{"num_key_value_heads": 8, "intermediate_size": 2560, "hidden_act": "gelu", "norm_eps": 1e-05, "qk_norm": false, "tie_word_embeddings": true, "init_std_qkv": 0.0176, "optimizer": "adamw", "lr_head": 0.00714, "decay_fraction": 0.674}
Each number is 500 + 25 x the weight over its row's rms, rounded and kept within 0 to 999. Layers, rows and columns count from 0. Numbers have three digits each. The size before them is the row's rms in percent of the matrix's.

# layer 3 MLP down (transposed), 2560x640, rms 0.0217, rows 115-221, columns 384-447
085:511524522538487468464492513516483500499474544507458485458508504490538469490493500527500498467533490470521467467515517517510472478494482491453547494452520528532527496496483516466480488510473471
098:491472501498506495525539499511473505517506513520529515500501532523541486476529481560471499495525465482519528517482444487538477554502472501458481474552518465492543459463506501504499523493512545
098:485519531513543501507476473510462489507466516535493551502516521496499484525523461527492480446542509517498470504560519546479527487509516430511465496509521551499493492499511516450491527469485517
103:471503476504482490483530538512480455499487510474509497499514334495496497504484510499494497516487535470483497549485533488494515488489502539501511501495501488472503502514492429484509542486518524
101:485487478507504467520525512508527497442457550478491487524529418473472492491487467505514495478495492519476489515494501505471489519522456503483496512493527482509484516474505504513550463501521502
086:494491472537528527476498518506509522494457495519483524467484560492562466488505531489489511516519469453485506470453491515482490504439499552520479476466492532526499463494500497518506468500512550
102:497480520482459504473506529526503470538458431488463518506488531515478495533479492531473538520523510498528510476528463507524505533523511503506443500489504487526536481503528512530509487503494496
104:474460516542515523525521518502569497503485519475501469515544563544477502496514495515504488517497525484524501470501499499523492530487475522536489540506508483484531500494481469490479480521511501
104:496494552496494542502496524489487513504460555515529496528469385479495491491495494522498512530525522508525508489556500508517481518507506509504500483540498473474469495517505497504484514517512493
106:502475490492473466499512472497498477450516533464500488530505431478475510503498492519477502502515494515508528502507518489505464516499513501507489544478552507435514518479489502520477484485556449
103:523487542504481499483527500477507455507511480534446527527514552501517476504460468502498481501523516472506492557477490576520525513511533446513485482482544522503474516513464532451524476504530506
115:507479512533525540493496502509516508464526475508517514512501551481460491491465470479433495453505450467491482508505543513524502489471480509486496487498484478473474477544498516496498509482506460
099:490469464467505545511475494459488492517510496490501488499544544503505527506502454472483521489496471474462498492503491480532489495500509507491500518510479506526524539479502491467501504492507496
092:510458496528504520488510508484498515491531500478561512483514580511504516493481478565491488512511448499532510540495439532465517486529477500479517449505558494492468476477488491499499519487530492
105:491499570483491485470509527505514512524531532508528469482501562494519449530510484477492490508546490460493484462499470543471477517546482504499531475521482527527502488516448538521473510504533507
081:464469539492533545523491486536513489481512456532457534458512543490488533459483515529477522518508506468524498486536527520525515498507508502518529483470480483494435489456448478533471486494484533
102:513488484517512495464469461485470500515491484488523522485460501470479496509528504527441510492531494515524505503501496497520524467497470556521545471490478518502475467515507509525513495542487502
100:516487508484513523498547500481511480535546518491531516503527548534472506475464454458498473467512506436476554521501519522497508482528450477515524532525513462483490502500500523525539507481499523
090:515519477498474486577527513510494490457488484505529484498473472467486512469482500491494479524518492499509462552496539514458487529503491503511499485549511481537527529492510466486506459511495485
117:486510486486487527540483519535449492490526499461492476480536413476503520495498502462535493495493525472495489519544503531525520494554469503521531450528489522508485503481432505526509504504486532
088:502509479508524484482539497501473567505464463499524511514512500530502484502520441468508495451520515478531508477497525473474472485467480475502507498512509535503509491506503474466464505506501487
091:477515469488546523501553526508467512485485477522487506465472486509488458495512515520522475508474451494503532486488497518468511507477494471467512544500502511460468507518525523494494464507497466
095:514532494530528502487486476482466511520528480482498513478500545501492528487531523470478488455484492499507510507466485477509516493491569515508469521479507527536498480458466474518473501456462500
102:495513497467516522504507495553496521508468464549492486480488554512493519489514440544494470507490495507545526501520520546530526474552524504484478501513551465497490490491518553439452480559550502
107:505517501479486495487536472499480476502481498496489504525538504482527476493496458491523447528465516499502469460528479498508495511494485505523521509503460528532533530514514504526493468460501474
102:441492498508485487499481517494510508472497483531476488535504469505515470504487571517479522483425525461541491530513488495498495544455460525534522469471467501486470483476480530480483470464511507
121:470486493441497500495487498519516461508513514458525470513500494470503518530506473492493507497475510509472486519496479504447516487498515484527513466536480480491504505502512507530505497517472469
095:490525434522490506513462510484488475489472499499548549520494540473495508480455516494479509521527483526492497509486486500501504489516500493468478498512505482527495528495465530489501539514533508
095:497521438501524481492503494507483481457544495493542508510554509544494548517479509510519471542532468464553465487532497505470474509491497521531527502480488533535450536486501499484462516486461452
128:485514524464519445514534528506464495474479508487507505509524459501481544488533501500587507467513480453533497515485485512508474508478452507489555486522482494467520471530505440510506526517545474
090:493450475490510516512524487526526535507489472476478525446493508477527453500514513503481497499523490456463521464495542486520483471491512478526515503491470539479465515479491460498489482555506468
097:502563495478521492523552481466450470492491455495482517499441582489519511519515467520502507546467453525489505510520491480509492509503483512462481512520497497551505533472489473517498552504517449
114:527493463467450522509528496505468523511530547514523475481478472489504519514509508538470495512517503456468492526488514485471481508534480492539527473514523486495505506476463476502490480465496533
095:484460511522481537497516475505489474454494497531477510470501500462493500523514443506502491503490505521518503497500515452477520506537488484480467467487509507473490470517499528478473467521474486
100:526511485529533524496466497509472499507498479529466501497496504492512495558515514489504445508519530457504441574533487505503483506480504487495499506476546554471452536489541544487478531458479504
096:505468517480490464487492525488514490485468500501469498490497507444510462489520549478566498499509485537520503519511499464521515501517530500496472518506487494526505484494493486505490540477525523
095:457542514521486519494446465499501495522466500483467483527468543519497465538539501497511468549519522436460506524514497501505483513497508464526515512512488490518491505490499465529503530473485489
104:514547530503485533486509460534490516543466489497512519510487462520501500466468490496488471500530484544499531535483520532501507521492505451478489509529489450475518475502525496492525467506493510
102:461541483529496489455497529474498462473509502518503478483531509518514542539501523506553499531521513480502514529485503497457518507504498514494499462510504478550521479503513471512560504535477520
110:473488525519538496536537485497502521516522484530523464509488416509513475517518495498515492500469540464450506460487506470512505481517491474529455511494507520520482442519510482485490486530499489
092:474466456500513498482513519507463470522455512447472462506500511517558459511461516483507503518486481499501473508483536502494475524488513532502500579539514479436495501473516486471523502483500505
106:500475516506489501499482515498461512454523488528524493455521492495519500483515522498545508459545499546505529505547508523504506495489473513480491459463488488495497497513463492496481501507512506
124:519498520484511533523524461504478516540521498480508500492505437462527481543493499470485453482472508531474560453519473520451516483531539493509487481489492451513485484520481508450510486474547501
103:519502492447477523510461497531461475526492464488504524561506524538526525468497497503475443532533498481487508527495490429536491528445510512504523493593508499501495463492482507538477492457505482
101:497477536562479483447494507495500517484501509486504501480437575500490510507480435475524482507533526494506476567516509522520480501531503494500444501540501486502484486468518518483523496539468500
112:501533496495504542512490538468519476485518503456514503453464600494507469448456520525493445494509519491519475486500496495501512523509491501496478525485514508493500536475553520491482472496501482
096:483516487492536481494500477496543535429522511472517478509451520501536500528554474447532503455529558504517496509454443453482474486475498502505503532495521501506528474479527495498523524478544502
095:501505480528498532492501500454527526516492486476502485479487518481520533441498513531521521528481494525447510463488450513507489543484539496479448498497457515490487549476497533542517469499481508
093:472525529507506483482526507471524492516485486476464487470510551490498473523501463525478536509517513522509540510495466507520466504528518473520501484498497502459515494483492508484525470479493479
087:510494504551462516514537525506514500501472437495518552502479484484498480504468499501509510496500494509510476527495484498528524500490488566514482512502496477513494477479484486521448475495508462
103:504512483483518505461527477496489491523543492499486506534465550501507451520572487518522535484496488486476513525514500508543481545482489514471486465487490498474472531447485503485511498510491540
100:487486526471485481502454533506523491521468487473527507483460547519485479475492481503482481499506507468513496492508546511488491503503479491500519505517515542520507504517534521537518484502473500
097:477442512494501479503441485494463519510507478500516468484487573483524488486489476498520522505483489504484441490477507493507497493546477468493550505524492502563525543491510478498525487481490518
109:526489494513533566487541495558485468514498475518497488451524463484535490485457535509523504511488495455433505488526503500515475477544477447503495507478538455504482488545467499504480489475521503
082:515492484484561501480487487520523486517470517472490470470538560472509508494489510513512492484512494464529539504512492543492515510495457514502472498538508527515513541513452467477481513485513513
086:478473482490500501484542530475479508501512456534450495489466515506480476516491504504482485496538507550487472450464555540520520493525470513521503514519483465494461488482495501471515494562510550
100:525472468484463541520552486502431496498525525541439475482489524537512544480507551494494538529508506492504530502523503528481478503531490477503502500485489510487495520475511466499515537573497504
103:483529513497453485526496479483514459492540528509514510493516535489514483463471463514513511476520520505504506501528494503483517500579519530531535495527530481518469502502530523459523509503521485
098:569513499496469529504496497510476532492500504486503518528488519490482488502485490523500532471522504487475494506492514498493515497468479521492506449505501513510510485539495463538516493473517483
108:457473516534459463512503488514514487496497523489498482491497497475487509498482475490545479547482534499536494476482512515559527490530496461491498526537526488475540541566483521523531517534457462
103:494526489521484498434493528498515507463521502458535491478496518533498519482517522416472497478499508529493470527519454447525531494520502525463509509503495498550509519509497498456510488525489502
093:503520517546471512479481507481511473497514494488523505480490489516534514476511514529529486473525490518526494498485491512504510524510463502534504542546520454497515489486498514559518548507497538
099:489482465508556505550529554517514474474486526468473465497529516497507498513508486540505503514479511537541538448512484504506502477486464504505461530486536500535477526479464529494521500501514526
108:535469531508518512461524528506456464546521483486513518511527494518510525431450542493489491488511508441513513569513543507537510542517492516487544490510515509505559476532489454514536501466493487
102:492496463493500482511561539498467531501571507517533468482513547534517486505481500456534461478510527468539527487509520465518497496485491516516521500539526555468492495518483492469472449513468461
098:496452508528524551496545474504481496487508526477509504493503364502471510465473506468487515490476531505500500506504498481528491511529460491532526517504496498494519485490521501523502521529507532
088:459489483511543574486541468488466511499467439501477483506510488486518504535485519496486518500479464486475513542503492485517496489488485480460506491497498547503517499515506522528494519476526467
103:518505495515540483545528500498495476507483487485476518509493554497511517480531489518496484470518520475502511503515533486518508533475502445505485523485517506510510478506504510542503469472458505
119:516500499493461555488505493513469521530548478497484495508490555518527484450489455490529487474459490478498519517482480515484491489466500496512469446516517488472503514506523481471553501499521489
092:443523515529502543464508488509467470520530525505509500481491428479467491505519493529501516476539506533459507508507491538513486512476522454494497514467540515484503555467518490510515501519494494
097:513490499479482550512507514503503513547566500497479488526541469556442546525502448503523528492507486503509525484501476518469490504496471476493500487536526505517489518467528484519481533487539539
105:487509505475506524470473539490504500511528504513484512465496498508525533466474553507509494503489462510503464482495501498464497501535493522536511481462460536495460500508478550479513496471519553
093:502505489499473480518493465486511487511462532486452498543486394510493464512505540515514502486495507497475529588515490527507521488530519478501499483531505453539506519505494551520495505531483476
086:497478502471472500531514531537485485517477437528494557481479549531483511540493496493474477508491453460473538547504545523439519478506543517547524505510501452490457489519479455492507505547497524
101:492453497512494477510511534516498440489546498545450496478523525515507501497439500459473507471471492484495499459565475490467498498477473555518473544501515521545508497580491537515495496478523503
092:529460517536535484497538499515490490529537495527560478562493508516517546480487484514540487462498541466499513499477527516506512519441482494516520514509519498505475497525493516518517485499515522
083:504467498514501472513539491508515534525469501532531509508492556481510483493494519494498530499472516518501526515440498499469508489518481549505469474542442546490480525467481535502430506507492528
103:460476492533448504549532445501510500498472482472488508505507414478459564488497463525524496479489497491474441481512485545476488512555542502514478473495507519489472489491490490540567520535514480
096:512520487486509506483526511508492502496491499489497499530537512469534474523542497477551518501523482525482487485507545500503480479509486457462484512478510472485539457512562532467515538467503478
115:531481508532530489504486483501511524468485485464517516517503490518469490444503497463495511523439529476511507482521521531492500512470456459496488516536478482493475547474487533521475439510511513
102:485553502512520468522489467497502469469478516511474497509477390511491514473507529473522523516519513485549497520510466526514484562538527488528519454475454521495492500547503492490498526501501497
098:520526524510477552467477498520493488522496477517494454478526553476538481504504501525512480545506466479476468492512524501537488551497517458508503491482493519498495511531484477504490481535462500
087:480487532514525488515519541475494531502491483526507540495500532480527474511474430516493534496506502486492548505468491505501468475481464505528461504497505485529493523493457431526477512513468497
094:510494539533483493519524517512547477476505523504513489496498532501520511493496511474516487528552486474502427478507487497452522516470524503459512517520476508485494452523461562457445469499475469
099:529474534499516519508515469498464476521499459452503499487448530474525497479502498463523492502491482509464499509521558492510463466503478518555521460527491541509495475466479486492448486495501529
088:513501507527567473511529496504476479517540494476513481489502552491549477540541516487493507497511494478493494487493526499505494498494513489512494515522536522480469473480507465467503521500478497
114:513508502506503475476496472510476519508465506506514492492475509505520491509504507534521502429513509476520456555447507512494515467522470474535492453494537516492467462488510478513512502524474488
097:501511481526501516492482505518512480497511476441450518536512358465518504513478537504520504519505479500493480511471520503462514510517505469456489496487563529470502481528517507451507518550506504
099:479494515496480493502524506516520517503511525498537488497515512430499504483496485496488518551496455513520440535504487437499521525537480468511538507540490467489447453519495504526477518474469503
103:487487504492516528523526493514502492539514509468471539488458478480482511504466495514491478508492502513499525506470496495512467510481489516501470499432482463505498469483520492493558482474520509
098:519500533472526463469526537510514461516473492497524492510508485460507511461510504487438460485537488491489513499500477460513461482536504511484484546511517453493536499487537438492476495511529463
096:529455477479498491494515528469466480494488499476509521524475566500511518480507450482476501509487488474522510507486516508493489451510559528470517510505507459505518529447514495514488471474498449
103:470461471474543522491506525485466500501503483496509527501493496511504478520499464517481510492494504470489470521497499487554510496508488493482498478516487490508437494486483485474536477507524490
092:528504580504490512486514490519476496519513479553482500498515401504510475479543478483518506481547524499467520510503514525459513481463570507468553485498515487506477434512471501505483498481453476
097:530516481552488490515519456527492511496529533524477516481546560541534535521501503462488521486526524488531589485476536504499487497487461539476526435521522490522506467513478500516507459486536506
090:477536451511527520518494503483515494542476491514453509496483559493471534493486491528480529481495513514558509489471519548457455520469490491500484527512519519493485506465484481471489526503517503
092:508510482483500505532491516464482485529500528495485506559502325494487515527520526516487529484526452502505498462500523511516542507505495461481537515506489475479494492515492519523500474478513506
100:502517465523508495474483502537540501466517542489486471546505369482455469526498472539504489555496504482484515505532451512478511509507526493520522452482539531465447510511525557544503503491498483
109:510511495492531516482459522530529519515487508494530504456450464476495495465499542499443504500522500498492464524493489501461519476554497494509491498478479518529498501492465470510466492522475532
100:516510510505484496482491514502499471516471504481497446532540362512526496497472515517495506445480477453452495509484511519500494499517465474510500485512495507488489505479506516509524521522479498
096:466490457490492485520509510527534517434525525482513496475495493499449509511491509472524500537529482494545459515482542491474467521479511458491554513515524545457516527492531534499499483523539526
099:477459512492493481547518527526459482515505468479497489512497513523464523510514457464460504500480551482535540525485485542496569474476496525485479494467445458477486530464508507500474495462502481
098:529484496530478497478495468491528471465510493512470487519495536521531476491512433503494507484457498498509542496534539550530513497487521511487469529506476464509488510465512497530511484491502519
113:525476473497487508557514470515466511511544473520505499479513544467449511484516489512496470511450475537507506478472475502484419492501505507460484487510473518489443494487471554513519467505518550
103:471513477544458450552496538512528507503498518522470480486487476490522486497517482495500508477475459470451463542536485499503470583505466539485513524527511497557459482504433523484522464545464503
105:500514503500514483534471465476495490462545506556475476526549520457494487446462494467546511520463544545512494534474516536517474492490517492495518462506474489458514494504520503479523462488475539
095:523525506467509516480523477445480463573534506489477479486520535505523504481501502448452504468480532518541483467499480516497460530499493508509490506462483518522489502500497500498513525505523447
# layer 3 MLP up, 2560x640, rms 0.0254, rows 116-222, columns 384-447
097:507487536540498485536523525490482489521500544508508501509458489501500444524434451533471505461475547480468490493472522468500528534503529506467484498479544478514485477472493495470499513501509513
101:510513528481504514530506527496495506473514519465491507481483470487479451533505480501483526490490531549509457478478500515498511530491480483521499511472477528530516490511479507534484534510530462
100:521494572541513490511477482487509520506544507473518436479519493516493518492479517506488534484500496508487509499528508483465500469499508492506479512503546434484510482570478529507476493509498488
104:527474497493466552478527563498511504496505514481489511461508486482481499506481502519500533461498530453473477527542536515492471476517506527543488528501500496499530511470494573548526495517484460
085:538496482468483515529520517478491480481511549490517505486509533504486485498482496532526544519513509536519497527495499501491474463512535520480478505501485480497515504514496511472490554478496464
100:532492480526500529510526505482464488505500522504565470482544501507476499482491519488515531497514469476524485510550512432510494485532499480520466487505523534513482514482505484502512544506563466
104:513514482510464507536517507550509496485497519486480516497439488477510497504545495515500475493488497460480478536471522507502487502502518520486477507517466516526566508468473479513489482514496487
102:560459509460502489521516497501518478553498535479554475487481512503476498489512463499499497466473483519560508547552514527489557469512516514546477448510495470483497509499496526533473531514509476
103:448461520511527476500545526499504542489511528478498447503506506464500529531504493485502498491479530475491498500511498506521501500513467515483493470523513466544455466505509526506547540505527472
102:511448469482509473473480525464471489531534516479502531503480537465524522455485522518498533518481463518520506515470550506489514509468518518476525469437502479518577489506513510499563489485540491
105:512510513521540478496498481437495500466508520477477489513482524493520462496458496499521547508505531489511501556512493494524488526448485521454460522487534542446525557491450534507516482541519530
100:497482515500573489517509450504535515516474496489504512495468496448519448476469516513486531499510471537497465518490510488456495525523530497506488465438520494511486481512495495537516498543540559
097:485508506475520476497468525486482477452499481497518473487527515480533466503509551528512481570471505520524500513477509482518467486498478483490537488472495542501481492526507588484506516489472500
096:492498503496535477523503527520518469516510461494458494485506515518488446551489482485516492503471507529515525507509472476535497478496486519492459519487498528519547521454496505508458500536491500
077:490502480507478457467468484452497517543486503483504512483501493480511533496491486497456517527503542479520536522450469485503486512510523474462564489479513520496500445524495530511520472508518497
108:541526542538482483469524475476540506469488514532465505465457515493534519482543484531533513500524493517495534505505509475480494517519567507484460446489504525472526514494476519505472521581520488
105:468477526532502464483492512503506522507493511498476519438464502503504469491496490497525501512503498510498458504485463459476515502525509564541492476500515547505512513513456475503492478509511504
089:558474520513512520506459512487536482545519527495490496466491523524510511516532548495533472531503526497515504520456568505538525549508520508477522534541473468501464488527481532446525462464508488
108:507489498467478487469514495503518493531483500498497506442479503480497498476512530476497532525491498484533512529509456494539528494550487529500457498531478560508488460465486546507504468507509490
094:498485522504490508499473516489485480503543533539519535489473489516481492502509507521495537498458504488490508499512489516485466510489547479489528515471482483502485476476538543443483527510512507
100:550460542502465509546464533489521514512495490515475520478472481485503511546476494456464545508522482510557478499529529501533520462514533503528513486510485494503528484535500536491452578501491506
097:459497523498535546518494498481518495523550532510496468503476539489545486479473474492514496539464470474473544490489522483508503499471528490477484499543519476504469500469513474526539547515513556
097:468500505503486526485450527537495497487477474499454478501489478503492494551512548504500528527502509541467496513485523468516548481526521484514518543465500493479471476482506528511485526483500503
101:495488499514496537484486492467515521565516529562463505457518480475495501524502508530477480518492495502503514468537526497526464504599476539543508481457499529485464483505504510506524489504504512
090:464523513492473491521501519535528535495478521491463471466498539480479555553507493479500509484533505502514474519514495487495537499524559449503497523513483518474472449488474534552503484478506506
111:479502514504508449467483533536549496488534537499541476486518498483492504486459528503495480521460520544491496513483499461454488521553492519531495519489519478512502505504496492478539508545481492
097:542463514456513503512479489436545510517514559515499464499488558506507470496473515507530466508472501530494482471501483510506501445478508584527509505484472468519518532517480456468502481480537496
099:513472494505497440503497504475496490513534505472502449492477546492530511497475453534474488474504493475525510501507484506469454476493515523524489557498539507501517512507520486510490515497497522
114:508521513497517491560458518472463551515491543510471466514425474496551510477479555509497479537490453454532477530471525532460535511529491523524517500479486494520507497486469479552503511556554498
078:523496501512466519467495502510510496484498505521542503491501507497492491518516512503480486486489469511561468491535488472491499527501508469484498521555498503519535507542511516495521515486528544
101:468525479506465472536542537510493530481490483481472465474532513463516478546539520507533510489496485515469516555492545481507482485460509505536496496485491507502513498526516476522545568487537516
101:515497485458480511493483523547532508485505540511500506505470566507501500549489515498466515506504520480497483539546460499568569454510517482471531505488472486521488494521481491518480547474522498
098:563463539515471497519486562456544519506492497474509506438495458472477481482501494529479557507517506421520476511514474437495562476503496522514488490476507542553492523494485532520485499509489510
101:488506539508478536510496485480539499531469536531475480507486492512485488521509533486498546473487517522487436489514509525477529527550525500523515489476491524543493504473401543476515508494508485
096:492497499519513471490498497519464526505462512489455474502496500502516491436523454522481456506483505490449501503492470505468499489527473465496489527473485465485520492468506494516502512498527504
096:528483507519495465505464491493504485477506502478476477505504502473513497507493518503484530470501510498526498517452474481515533485507490508486499476507477488528554515490533504490526504496573521
101:500462482496501490500498540492499494489492510472499495482490503485501503494548504518516543501448512462515467477518492461513471488541538562523505503472474516536470542516503500504504513520531503
102:507491488507513447504482551497508511470465483495574480482493521468486496525549522475492472487499472508507465535490474467514500514522495499482469512538471473488500580488506473534497537535554508
105:512447488485524520482488443510510516511534502480535476497496512506520472463494519490479485536472544509512478494525495452481536506496522499504506497473499558524507513489488461480482488556489536
096:516494472504506528528495455536506564519503509518492495486484493467498546522494452517508489485501512487504515480541476519473474521485463494521498426513474515577510522475535481528483499504505464
101:505465495528500454480502477485534482459517495526475452474485519457527528523487529512509473525545539475501514516464528488512471489537500511456508503514490522491518484493505472499518527533497515
109:510483538545530518524497492555459505545490499509490526498481483464540507538487494483472506506471470495480542520535505515492503513497511471502495438521504505517489496517470542532489502494528531
106:533491518482492521522504499521488521484480506544484445495485530483512493543526472494502508499483538517525482518502474501511528480545509448531479520554484462483511472531461488519483497503551535
100:547483542499501497495529502487507541497493509502505498466459521517545507492543511516521506502468534503560519475457520514474500442503522551462492439538549532535523500507489494494537520470536530
108:517536498504471521497470535504546497556530485519470489502455499502528538562489501501522464488494527542471492501516490480441494452547526503512483506516521487536488494521518529497481540532516516
098:492505481559462522530497507507506468530527532529537518509503499476495460447463507487503481540519494513485504501528489488486540519522485498530439523464538460517459539512498520492500489510520529
098:523483503490510486488494513498537525483517517503509503471463505513480464508510500482516482536491516465518517495492533464531494437491521545532504509453542521484485506521429483480483526497514532
095:486524477521487516573474540482515543478499513520472494494480524490513485533501498520508488495458515527493495525509478528490496456507526531491523445486501483529538476514523518500517540549484474
090:514502500492506475485441470461535502499535531530463461506464508530493530481504522589517500538486473510518520515544514487499505512491509474485467445472525493494496479485503501499464501492525483
107:548504508501522481514475484475531513534500544497446463486497512481488472471506494545490504518530543527523504501494476472494528487494522528470453466491483504533502518514458518486483530472502489
103:486504503542500502509515514521488478498484519502519530492505518476539459534485510510500500498495558528508532502520487493491541449455482497545530489512498531517512490512484469523480504531499521
099:470517524497531488528501457463455516532450480473508476462460502488543495504535526506581507507496506511468487546481523502526464517530460486480485511503525569483497481523468539487514458501534480
106:465504498504502508499486507524478513545485543525489478495441497446557483520509522526508456461496482459472479526510485521506502494515512449474468546517492515507497501477485474495493492494524455
085:529496490502429448538495519471502514508512505519515464502471492533510468521473530499479473494503490511475462506478509502498526492497494494520452518449486465501467567531526504522534518478530451
094:552511509498487503499463518529493512496505529478526519475467486485523482479472525537504500447489516466504501519516509476518517511522509470463474499471473485506535529507503495521525504482520496
104:457475523486494440461522505435537492493521505522473483465504475487485520516528481509491500503497513475497522553496514507498518506466532492509508509448491504495526459488497486488518499500536458
101:478509507550523481484506542559497532523530483498484477479480502497499510473459467500468491476532487507473466512491537477508536502503504515504528532474487484498569507492492519516517519520521503
099:470470469486543501493475506467530485503499514469503490485488550477538494475469545461488493542475489518528487496490506496494469513537505496491516520508500490524448498487506552501472533495492526
106:487516475535500489499498495534513506493521517523486491457489518505477472457486458497531484515482504469503514531466468518448490507517491526514526513528506510493491488478489529474495554556497486
106:522480500506433508521486489530498544511532548476507541457492519489539512470508521495525497500499533516494513512510494439501502494514512544503501536516494544514513476513508540484465478516479511
099:511438468526453477505506524468523504528501489529504464470516540511502514514467504528507489531506512500521503536521477496491531543562496475537486508502486523518532521521488500478514494490524520
097:526503505510522545460500540539524524508505523511508515455498527493500504521562533535518514490512463550487499466494519476509480543502508500498541475520486470529468539473504515531506534518528463
105:528500522535512496524500527454481514491519553463525458465520523508492503475476488569505506509482467452538514543477498447484480494532484488532516487479573542507506484490523561473442520508529482
100:495498487501500508491474513505564490489493517518526464501498497482448504509465507511563524447500469460483473505493544467521495525492557468466530520484535546474551467542500516548456522505478469
096:479490504519519463543489471506472485477468498494493463499505474510466493495522499510472481490496546496547529501501512482492478488541482523525478507496485532541461540508520474484534523484506477
094:506483540532475484519479490467560527517518524517521486479534488472510469462527485531526515562502523524517487503472499530451499519517493500505467449464501496473507485497482502473496508503482495
102:503483511486451473476483508461474516490501521478510504487491472454493489510495551520555465511481454457496482499472546452499546500487484480488473527545463476525473504507511500519467521532479501
108:499502481549525539512497497546516524498500500496516473469467497467502483489529522526471488495509495452498481522527502506505513510492501501466482485510500544541494498505473498519550507492533461
100:475468483508512506477455489463522517460477501525491481486483491489498501512500496515532511503476511496527526514490458533465536489498514508517478520498509480482532483536480474511515495493511559
101:490457513491455464536512480494556524480517553467535496499480513529508516537532550514480513472525524519523520524493570507496499441492487565486519479493512443479494524543536481466482505469523514
095:498511525543464524525521514511487528509517496471487495475483500478468486499552488511477512481496559445500482542473506517545479500483509529483484508494511521479540487526514480525531508540476477
097:479495520501511537463537476468486542528488469497510478479508516442514478502500465506522456523507526482524492462473472478477475485503535538503486477494532516521477514498425426533529512471480482
087:511477468524497519506514568498509557509530508500490527473514510513455488502479481472537504504477528520482521536526515452515448526466488463533467530537543523498513499468491490476498522511519521
100:478491496511510510529484472482481532552489517513493497508475509507500469490475535501505508493512533499467543483516493477488520487453492466527439511418519522559494500511501495506581521492520473
099:517488502463491547511477529468516530486472483532505511480493496442528493496503514518498568507493465452505486501498472485477526509490528497514524504496471525518479483504504481503508543546484477
090:524480507518505482484532518499480528475539530500511500491489506487554472514505476475504498491540562520491530532496510524502517464485511496484505513505481517491457538495516500513508547481545463
106:472494472503522499498509561510556499490538522468479484501479489514530460487459500538519498481512519518457554530490501483462502482522502556535480482472508511510529524521483471500477497541506460
103:520526482540541531504491461462537501485508531548507499481467518495539448497500510538555476484466490461552525519464529506456481491556485470505455453500474490526498481446491499519526518515507480
109:511479482505517464497507539531502523497479498478473487508520512502517532483493486502510477478500496521534462510501491503516544516528500514507521501516499566535441546500495496480495487506505574
100:478479507523524511512495464457496507520557542510437476486480507465510506503532494465501495525515501493508489492514511467480493525583530488512487462509525485491501515477462505504497520518530494
101:504449522511422499493484525544507483511517499537487492462463497462502473513463514485502451502519502494491460542535541458487548511500486488502478543476486513494496489518554497559462513525494518
084:526495452486508513523477511518479476466509524488496490493486523503478533496488474491499518475517535518494485516509511511491496519483481525521453515487516469522516493478511514501508485544493510
092:447453502471523443544514488498502513522531497477517489498495496483468521518499497548519500468485529458498523523510523450519491476498554517513479478480493483586490506470489475524551510542496530
100:515500518489429514506520516537528528500488506468522496475499505486536487479513524489498564510497473458482484510534517502477486487475471465519501499484528456495503533481501525468473503493514501
095:473501518516485535525481500510517557535527509519476528451498501492530491463493496537486493522481522524509516501485491517481482521495511521538513519471505546517482509579514541486466490478516518
100:490511520530515492538506466511458494533481515535486485490482468489483509457552514501542469468522501441466512548503494528466495526530487470494472500493522506519513478495512542466569542498548521
100:531444515474507578471518541507472550508531521482487486484471465506490496508569476532491497492528465490534479507515501457501431460482506530483505505512500477523537474479493488534533479531522495
096:521451522504496484501471473474487511478511524505482483491491532526501473499492468479550531498515502502471512525507471489509497505521510518513497489538514482499501503494475490468493532510529509
097:521503478503457519468504495500526530471464538472461501490487500463511492497500496487502491477518520504520488538470524504515503474484489525496521483466496491518517500485453496451505477494482514
097:533473526493519484527483515518503529513534534507518482447484502513482527520503523479535505507539531474526467484515495452515516542538482540487511514526533511535499477537483541488488515505549524
097:500465502538471498516478499493492481484480514495473420468509552475515473503528514527531429540488515526506479523482491471481527503483499499516465497471514495520483502488535472486522497523502494
099:510461515458489512481510553479558515513505518515505475494502554465535534468497474484528486534488521528519525488514518475528491501523524544512488540524461495478501513476518480536482529532481531
096:531469475515501496468470510529502485548474528520521526488468492479505517522538500557505484540498512449511474512480482445507511521533514525524475437477494508520495492458495494543520520499490541
097:508509518483442463529509504475488500488507514491460490445498500481546444513518530517511477567483473499480486479523513467491477513477517515487456521501492505506511481504551506484520529517518506
090:530499507467480461511483530488534475493543509465473493431474520469537503519511510516517479498492497512509487520468471484458487520487497494475458473535502498485569501531499518514481553505499492
096:477465537565479484516483465490505510491528515477541472464502479469496531501506468516470490476500514480545483470499475509529494465498499474467505497460490529490537520496463508530509478532490492
096:543466563470484501523530490542503529527533502469484491492453480492529510516487485484511495559488540485520502523516510490464535476482501493533506512511444477506517498502478466535503555531524465
104:516501513502505477494511501529486512516444530485499498506484497472474506449522500528516496527484551493514439496477512508473524507497479495449497493421510521529495512516491496550524510478517518
093:523511509505510499494512513482515513482484534497491488507470503512492461529513500535502516490482525495514491505553485507522505528451540474463514501504485529498543514519489514553504478503513495
095:560492502506522487507481504497498534484486540505481511466492494490455531488512501469489504500461478537527496501468477509550515511523506507510463479515451494549467487479514558505494527502515486
093:487481489545505475511464509453509510522483525492496433466505479476469513513489510500516513543468513534498516500531568468481521453502498506535505464485505507531468521452480519521536511511494537
104:494495537505501468489509491459474534486501505475449491503481499450471508519492509529507494498494511495488521508505488490507478499531526537512508516480529500508454476503494494515519524527489512
107:512460533450546486516478488475518515474507496501450503502502517486482497505537531542501510506502480506494478484475479498484513503472511480453481474479522529518514476518471480488489534500526516
102:534474480537468540499538490507488525487500490486493460502505499536541484468480491474494520500512482460460526528515486463497523505523470492520522509519485518522471483542496499509520481500493505
109:509476520499503529499495505499517493545486499507503482470488466517498510484465527476553499488518480446491531535492568461472540494541537482509539478506457502503507537519529520503503512502508526
097:498493514456509487528534478508545506525484502524487498481482479483513504512505523482489490499493475541523528506512523467495538544505530520508494471468544477514499535520523444514509513485547517
094:513490536509504513513473515515518531555516497511493500485507524506521483507510530458554493441488494519460506509529520504506487471501533504430554479542468571513493489510473494535527523531491503